Weights of a small transformer language model: 15 layers, 4 heads of 32.
Each number is 128 + 32 x the weight over the matrix's rms, rounded and kept within 0 to 255. Layers, rows and columns count from 0.

# layer 9 MLP gate, 320x128, rms 0.144, rows 203-251, columns 0-63
[[120  34  39 129 115 101  93 166 105 140 111  98  85 113 111 145  78 138 184 120 150 104 106  98 137 143  96 140 155 204 102 141 117 182 161 148 118  50 152 133 154 137 147 155 120 113 125 139 169 137 125 141 144 152 140 154 122  76 187 169 158 105 124 140]
 [113  65  75  82 113 101 139 177 144  70 150 176  85 146  76 159 118  87 117 108 175 135 116  77 169 165 154 119 175 216 156 127  84  51 112 165 167 191 148 184 101 104 154 190 140 108 139 138 149 183 145 175 132 108  99 142 147 111 201 115 133 137  69 168]
 [171 112  88 147 145 156 124 112 145 135 140 117 167 128 187 132  92 151 112 178 181 211  92 141 138 100 218  69 135 141 153 161 101 113 135 176 109 159 141 139 145 132 127 173  99 115 169 159 149 105 151 130 114 114 102 152 126 109 150  93 110 110 115 124]
 [102 125 116 106 105  91 161 138 173 137 111  95 203 103 118 125 182 129 187 162 140 116 122 117 140 187 103 147 179 153 124 179 138  53 149 131 157  78 162  92 128 162 117 181 163 195 129  61 153 106 124 137  87  93 138 120 148 117 200  69 130 174 119  74]
 [120 146 155 116  19 137 120 118 165  87 121 110 132 133 109  89 130 108 139 100 172 147 144 146 147 146  95 104  84 148  93 114 118 112  63 119 171 111 205 167 139 143  43 135 171 144 163 139 155 163 127 157 143 179  96 151 111 158 147  95 120 116 142 109]
 [190 150 102 141  69 127 104 121 187 120 115 141 148 130 154 100  82 109 138  87  93 159 102 105  82  93 106 117 147 103 154 159 120 130 168 138 113 182 110 145 134  79 122 144 106 107  86 149  78 153  68 146 159 144 144 135  80 163 100 163 148 136 174  85]
 [121 191 163  91 108 116  73 133 102  93 113 158 108 143 154  86 132 158 133 154 140 143 130  85 164 119 155 108 123 111  97 156  51 170 112 103 151 131 133 118 184 152 164 118 125 140 131 168 138 166  97 138 124 128 126 148 135 153 135  89  61 129 148 126]
 [168 111 156 135  44 121 102 138 147 164 131 177 117 134  92  90 102 141 143 133 152 132 151 137 145 116  85 154 170 132 171 138 115  95 112  72 136 132 190 190 120 108 117 131  79 129 101 124 105 102 152 161 123 110  73 107 103  75 137 153  98  72  88 169]
 [162 175 127 106 139 127 137 197 191  84 108 178 150 133 133 182  97  93 157 131 116 108 152 175 139 148 140  90 120  99  74 123 114  67 140 113 163 107 109 109 111 114 149 138 147 102 126 188 102  98 136 176  87 123 108 116 145 146 148 160 194 118  98 156]
 [154  86 164 119 124 207 140 144 141  91 106 151 152 143 133 112 111 129 164 121 100 153  83 171 139 132 201  92  93 100 129 152  92 133 129 137 171 152 137 112 105 107 176 147 152 137 128 127 116 167 103 154  92 192 102 132  88 156 162 117 144 127 162 139]
 [118 118 122 108  49  68  90 143 167 160 119 120 149 105 107 133 151  98 173  88 125 158 122 136 176 201 152  72 141 125 234  81 127 122 173 115 147 116 133 113  63  74 147 145 184 160  52 132 119 107 103 178 136 137 156 111 143  81 173 116 107 145 111 158]
 [117 191 127 198 108  99 135 120 128 106 162 157  97  98 131 116 135 138  88  99 114 122 151 106 126 130 129  61  52  95 165 157 149  85 137 155 167 135  82 122  89 195 203 160 105 122 144 106  94 111 127 161 176 117 118 142 115 122 174 120 108 129  88 150]
 [130  97 102 115 144  85 101 140 128 110 110 167 145 140 195 171  66  87 150 129 165 128 140 128 185 138  66  64  99 147  95 154 168 145 185 178 137 126 157 107 145 108 115 166 111 119 154 192 144 141 108 154 149  81 115  85 145  94 173 115  71 176 121  99]
 [148 188 103 116  88 102 168 109 171  86 127 191 195 125 144 116 117  90 108 184 118 134  64 112 128 133 134 121 135 135 135 142  69  87 130  82 146 103 182 146 134 156 158 142 115 135  94 142 134 146 181 125 153  99 120 101 112 103 190 138  97 162  96 170]
 [128 188 100 160 122 139  66 167 123 131 120 182 134  75  87 110 115 101 135 118 162 178 152 146 144 102  94 125 172  94  84 117 152 128 115 146 124  95  84  71 102 115  57  94 144 139  81  95 151 169  94 119 148  94 116 122 154 124 117 105 126 146  92 144]
 [135 183 112  97 129  71 107 106  99  61 130 125 161 166 116 126  75 136 104  88 143 109 102 147 101 159 142 134 117 112 175 158 179  93 128 129 144 192 152  77  56 179  98 120 168 155 126 118  88 104 136 165 136 143  94  64 127 169 125 153 149 130  69 151]
 [122 145  97 105 121 155  85 186  42  82 105 145 119 188 140  72 116 138 166 208  81 124 101 142 117  92  95  94  70 125  99 120 186  96 165 133  84 161 137  96 118 107  96 112 167 130 122 116 147  94  70 135 112  94  92 150 126 106  97 118 117 122 128 147]
 [120  90 138 101  60 132 166  42 139  81 112 141 121  87 150 132 108  83 169 146 138 132 113 144  95 117  77 121 122 135 189 147 124 106 152 159 168 142 154 139  42 160 120 159 128 169 147 159 127 120 157 172 185 150 142 133  92 164 196  84  57 118 107 117]
 [122 103 125  87 106  60 134 164 158 111 130 129 114 167 182 181 140 132 137 114 100 190 169 158 107 149  70 138 115 124 162  76  94 178 142 148 118  87 153 151 111 120 133 172 126 159 113  87 132 124 122 149 157 125 157 138 178  85 116 145 142 168 147 108]
 [169 107 136 147  65 134 105  74 120  84 105 138 111 142 132  90 106 156 174 167  83 111  72 105 145  48 174  97 137 105 122 192  87 161 167 122  92  57 155 117 129 133 118 172 118 175  82  58 132  91 143 149  94  60 127 182  74  85 142 170 162  80 130 141]
 [187  85 132 145 136  90 111 148 144 131 170 126 115 124 138 145 131 114 151  67 102 156 113 102 152 138 142  97  97 123  77  76 152 170 103  97  88 119 112 166 149 186 143 144 150 141 139 122 192 126 115 153 115  50 146  86 132 129 184 142 124  81 147 171]
 [138 163 149 214 136 131  98 179 148  68 133 146 135 147 171 112 134  68 104 119  91  83 150  84 149 148 168 130 153 139  93 107 170 141 128 157 179 131 135 123 124 147 151 140 168 111  68 114  65 144  93 149 156 131 110 138 138  89 116 175 121 159 108 172]
 [146 100 128 141 174 107 152 100 112 132 110  88 133 159 106 126 124  98  79 145 121 157 172 146 119  67 163 136 133 101 133 131 117 126 127 142 175  78 125 133 146 140 130 168  94 130 124 112  96 110  70 128 134 128 109 165 162  93 138 134  53 183 106 180]
 [ 82 166 157 111 144 133 141 125 134  92 148 122 146 146  74 102 108 113  97 140 106 115  46 115 103 138 110 110 104 186  96 193 151 120 122 201 158 127 100 115 128 150 148 145 145 176 189 105 142 167 137 123 148 109 105 148 206 147 159 144 161 180 139 137]
 [148  74 134  89 112 110 111 134 129 129  83 164 170 173 183 118 126  88 137 116 199 146 175 157 123 153 143  88 167 101 162  66 121 140 168 142 111  81 101 160 142 130 129 156  96 121 128 143 166 142  83 145 120 140 174 137 160 108 137 137  89 119 163 143]
 [122 161 183 148 124 121 131 144 102 113 100 148 114 117 163 118 125 103 122 129 144 143 100 177 181 102 125 131 121  96  76 150  59  86 129 133 117 148  96 148 100 160 132 123 116 112 108  92 122 101 151 144 160 123 133 100 176 123  67 113 112 153 138 162]
 [209  99 110 105 160 107 141 156 138  90 113 138 164 163  93  91 111 158 166 227 126  81 131 130 117 106 102 100 151  82 124 157  66  86 111 165 162 134 119 115  89 106 137 139  61 103  99 115 154 127 169 144 100 139  86 113 103 134 128 118 139 133 136 141]
 [151  64  29 128  75  50 113 147  90 129  99 131 108 158 168 129 135  76 154 106 201 112  55  97 153 103 133  88 118 118  92 170  78  66 112 175 104  75 178 150 132 138 162 195 131 157 125 135 127  91 110 192 114 107 101 157 187 106 196 195 128 163 106 161]
 [155 174 204  99  78  94 146 116 129  98  75 118 127  85 165 132 131 148 150 130 125 141  74  65 149 113 109 113 155  76  88 143 124 126 119 123  49 194 102 157  69 100 126 184 186 115  98  70 196 162 106 122 249 115 160 152 171 138 153 118  99  93  94 145]
 [134 177 145  71  77 103 144  78 167 155  98 159 155 119  88 108 129 100 150 102  98 164 153  93 152 155 116 119 166 115 182 141 179 141 144 133 125 100  94  26 121 115 183 186  97 152 144 108 179 173 111 156 118 109 114 168 116 161 164  70  92 134  87 110]
 [141 146 171 118  41 152  18 144 148 125 130 161 192 183 170 111 129 190 154 129 130 188 122 110  70 126  96 138 200 157 148 180  91  59 172  75 113 148 127 125 141  94 148 132  98 106 128 180 136 145 147 151 123 132 166 206 101 109 107 145 159 107 107 188]
 [156  96 126  93 144 125 178 136 142 146 142 186 190 100 188 163 125 200 115  26 117 129 143 110 113 114  90 137 110 121 128  83 104 169 151 146 111 116 134 159 119 176 128 165  79 158 121 101 149 133 129 147 114 123 111  84  98 133 128 165 113 162 157 125]
 [171 168 108 147 103 119 154  65 116 173  83 170 109  92 105 121 129 115  91 143 156 145 175  91 125 151  71 115 103 177 112  91 177  66 140 172 156 111 153  88 134 102 111 180  88 166 172  96 169 149 116 164 168 141 106 216 149 145 154 125 167  80 171  63]
 [170  62 153 120 105 139  89 121 143 116  84 158 137 167 149 105 126 137  87 128 140 120 125 100 112  90 136 122 153 144  90 127 120  89  91 122 147 112 120 119 115 166 146  91 117  95 107  77 129 165 125 160  66 102 130 185 147 126 135 184 120 123 100 129]
 [114 149 123 107 110  95 123 157 116 135 117 125 147 124 168 172 163 144 176 132 149 122 119 171 121 167  97 150 141 171 146 125  97 121 144 186 142 107 117 146 185 126 111 168 135  90 139  83 137  97 153 149  95  92 104  80 148 140 140 201  92 160 144 142]
 [158 161  77 103 112  91 166 139 129 176 109 147  91 121 118 111 112  82 104 132  65 145 114 120 129 197 139 151 103  96 101  83 142 138 153 195  95 130 144 121 132 100  90 138  79 163 156 111 165 107 125 124 114  97  71 156 152 159  57 120 126 188 163 161]
 [136  79  57 108 127  96 135 115 104 169  98 150 145 201 133 144  80 189 144 128  67 135 153 153 141 178 141  37 116  83 160 147 145 134 171 130 156  88 128 173 130 136 127 108 135 113  81 152 136 212 120 152 126 139 123 113 140 133 136 120 122 195 171 131]
 [156  81  71 104 113 100 122 162 126 166 125  89 105  97 133  75 107 142 230 113 147 115 165 108 128 129 188 141 114 132  75 149  84  88 138 118 157  86 107  70 110 120 125 136 144 105 109  94 142 121 100 179 208 149  83 111 164 117 133 141 126 183 119 130]
 [168 139 191 182 122  97 151 172 144 117 125  96 159 109 106 117 128 119 160  85 164 120 148 171 112 122 109  73 111 124 117 158 153  82 173 126 102  71 121 107 137 114 142 159  86 150 107 148 166 135 108 180 139 167 122 156 102  92 141 141 148 193  75 127]
 [171 105 153 124 191 147 131 146 167  56 110 184 167  98 115 103  86 113 108 198 120 161 105 127 126 140 133 103 106 105 125 102 127  99 162 143 106 124 130 104 115 135 105 111 114  87 146  83 112 124 134 123 110 129 160 142 130 132 173 127 122 187  98 137]
 [108 111 133 132 109  75 108 116 149  32 139 110 143  75 167 135 150 107 111 146 140 195 105 133 156 130 153  90 130 142  76  92 123  72 122 135 159 103 115  73 106  86 123 130 149  80 171 180  67 137  79 178 110 141 108 146 105 119 169 172 162 119 181 153]
 [138 106  75  60 107 139 143 114 153 108  95 179 184 110 139 111  88 144  71 120 110 111  61 161 140 143  96 132  77  85 101 172 143 112 123 219 140 144  88 149  84 135 176 132  42 159 209 120 196 147 119 158 143 153  99 135 126 113  84 149 166 185 111 116]
 [102 131 133 170  99 108 150 130 114 131 134 124 124 194 138 109 122 137 136  99 113 150  77 137 156  69 104 129 131 165 168 112 174 114 185 142 108 109 109  98  90  94 110 157 146 178 143 101 172 159 101 179 204 133 172 171 154  83 106 107 129 115 132 171]
 [113 100 118 153 121 122 169 125 140 132  91 141 142 193 161 147  56 101 124 151 137 126 103 148 136 133  51 110 152 160 106 176 189 107  84 189 104 124 126 138 114  94 130 181  81 160 109  91 141 104 162 109 126 139  48  98 135 159 142  94  65 128 130 132]
 [180 165 120 111 138 104 146 133 146 153  46 161 161 166 125 105 191 130 210 131 102 132 178  99 132 138 108 114 127 104 136  98  70 101 160 119 190 135 154  66 117 117 113 135 109 155 150 117 101 109  99 128 106  97  86 114 147 117 113  84 117 138 102 154]
 [ 87 103 106 104 129  98 125 103 180 113 126 109 120 172 156 151 109 103 166 107 119 154 130  91 156 131 133 178 131 168 128 141 111 165 138 111 152 124 116 117 134 116 152 117  81  90  86 147 134 147 100 162 102 122  76 111 126  88 114 102 107 131  89 125]
 [ 96 110 107 114 137  85  82 125 168 122 101 107 168 135 164 108 108 107 138  90 229 183 130 148 162 124 121  63 131 171 125 122 156 126 110 135 134 113 160 105  79 145  88 166 112 135 153 145 225 191  98 138 168 151  97  63  76 111 131 140 138 134  82 142]
 [120 190 146 122  84 136  91  76 159 151  85 160  91 126 138 136  95 180  98 109 138  97 116 139  79 109 124 132 141 201 175 139 125 128  81 145 123 141 197 141 176 151  98 179 147 165  96 140  91 134 117 170 139 145 135 140  66 120 120 200 105 129 144 106]
 [111 105 104 171 112 160 108 142 110 118 121 168 103 144 115 134 132 210 154 128 149 117 122  72 120 123 134 130  81 143 128 127 110 154 102 175  85  71  94 113 112 151  93 125 112 135 111 126 150 127 118 116 134  67 130 153 153 185 128 166 115 151  76 171]]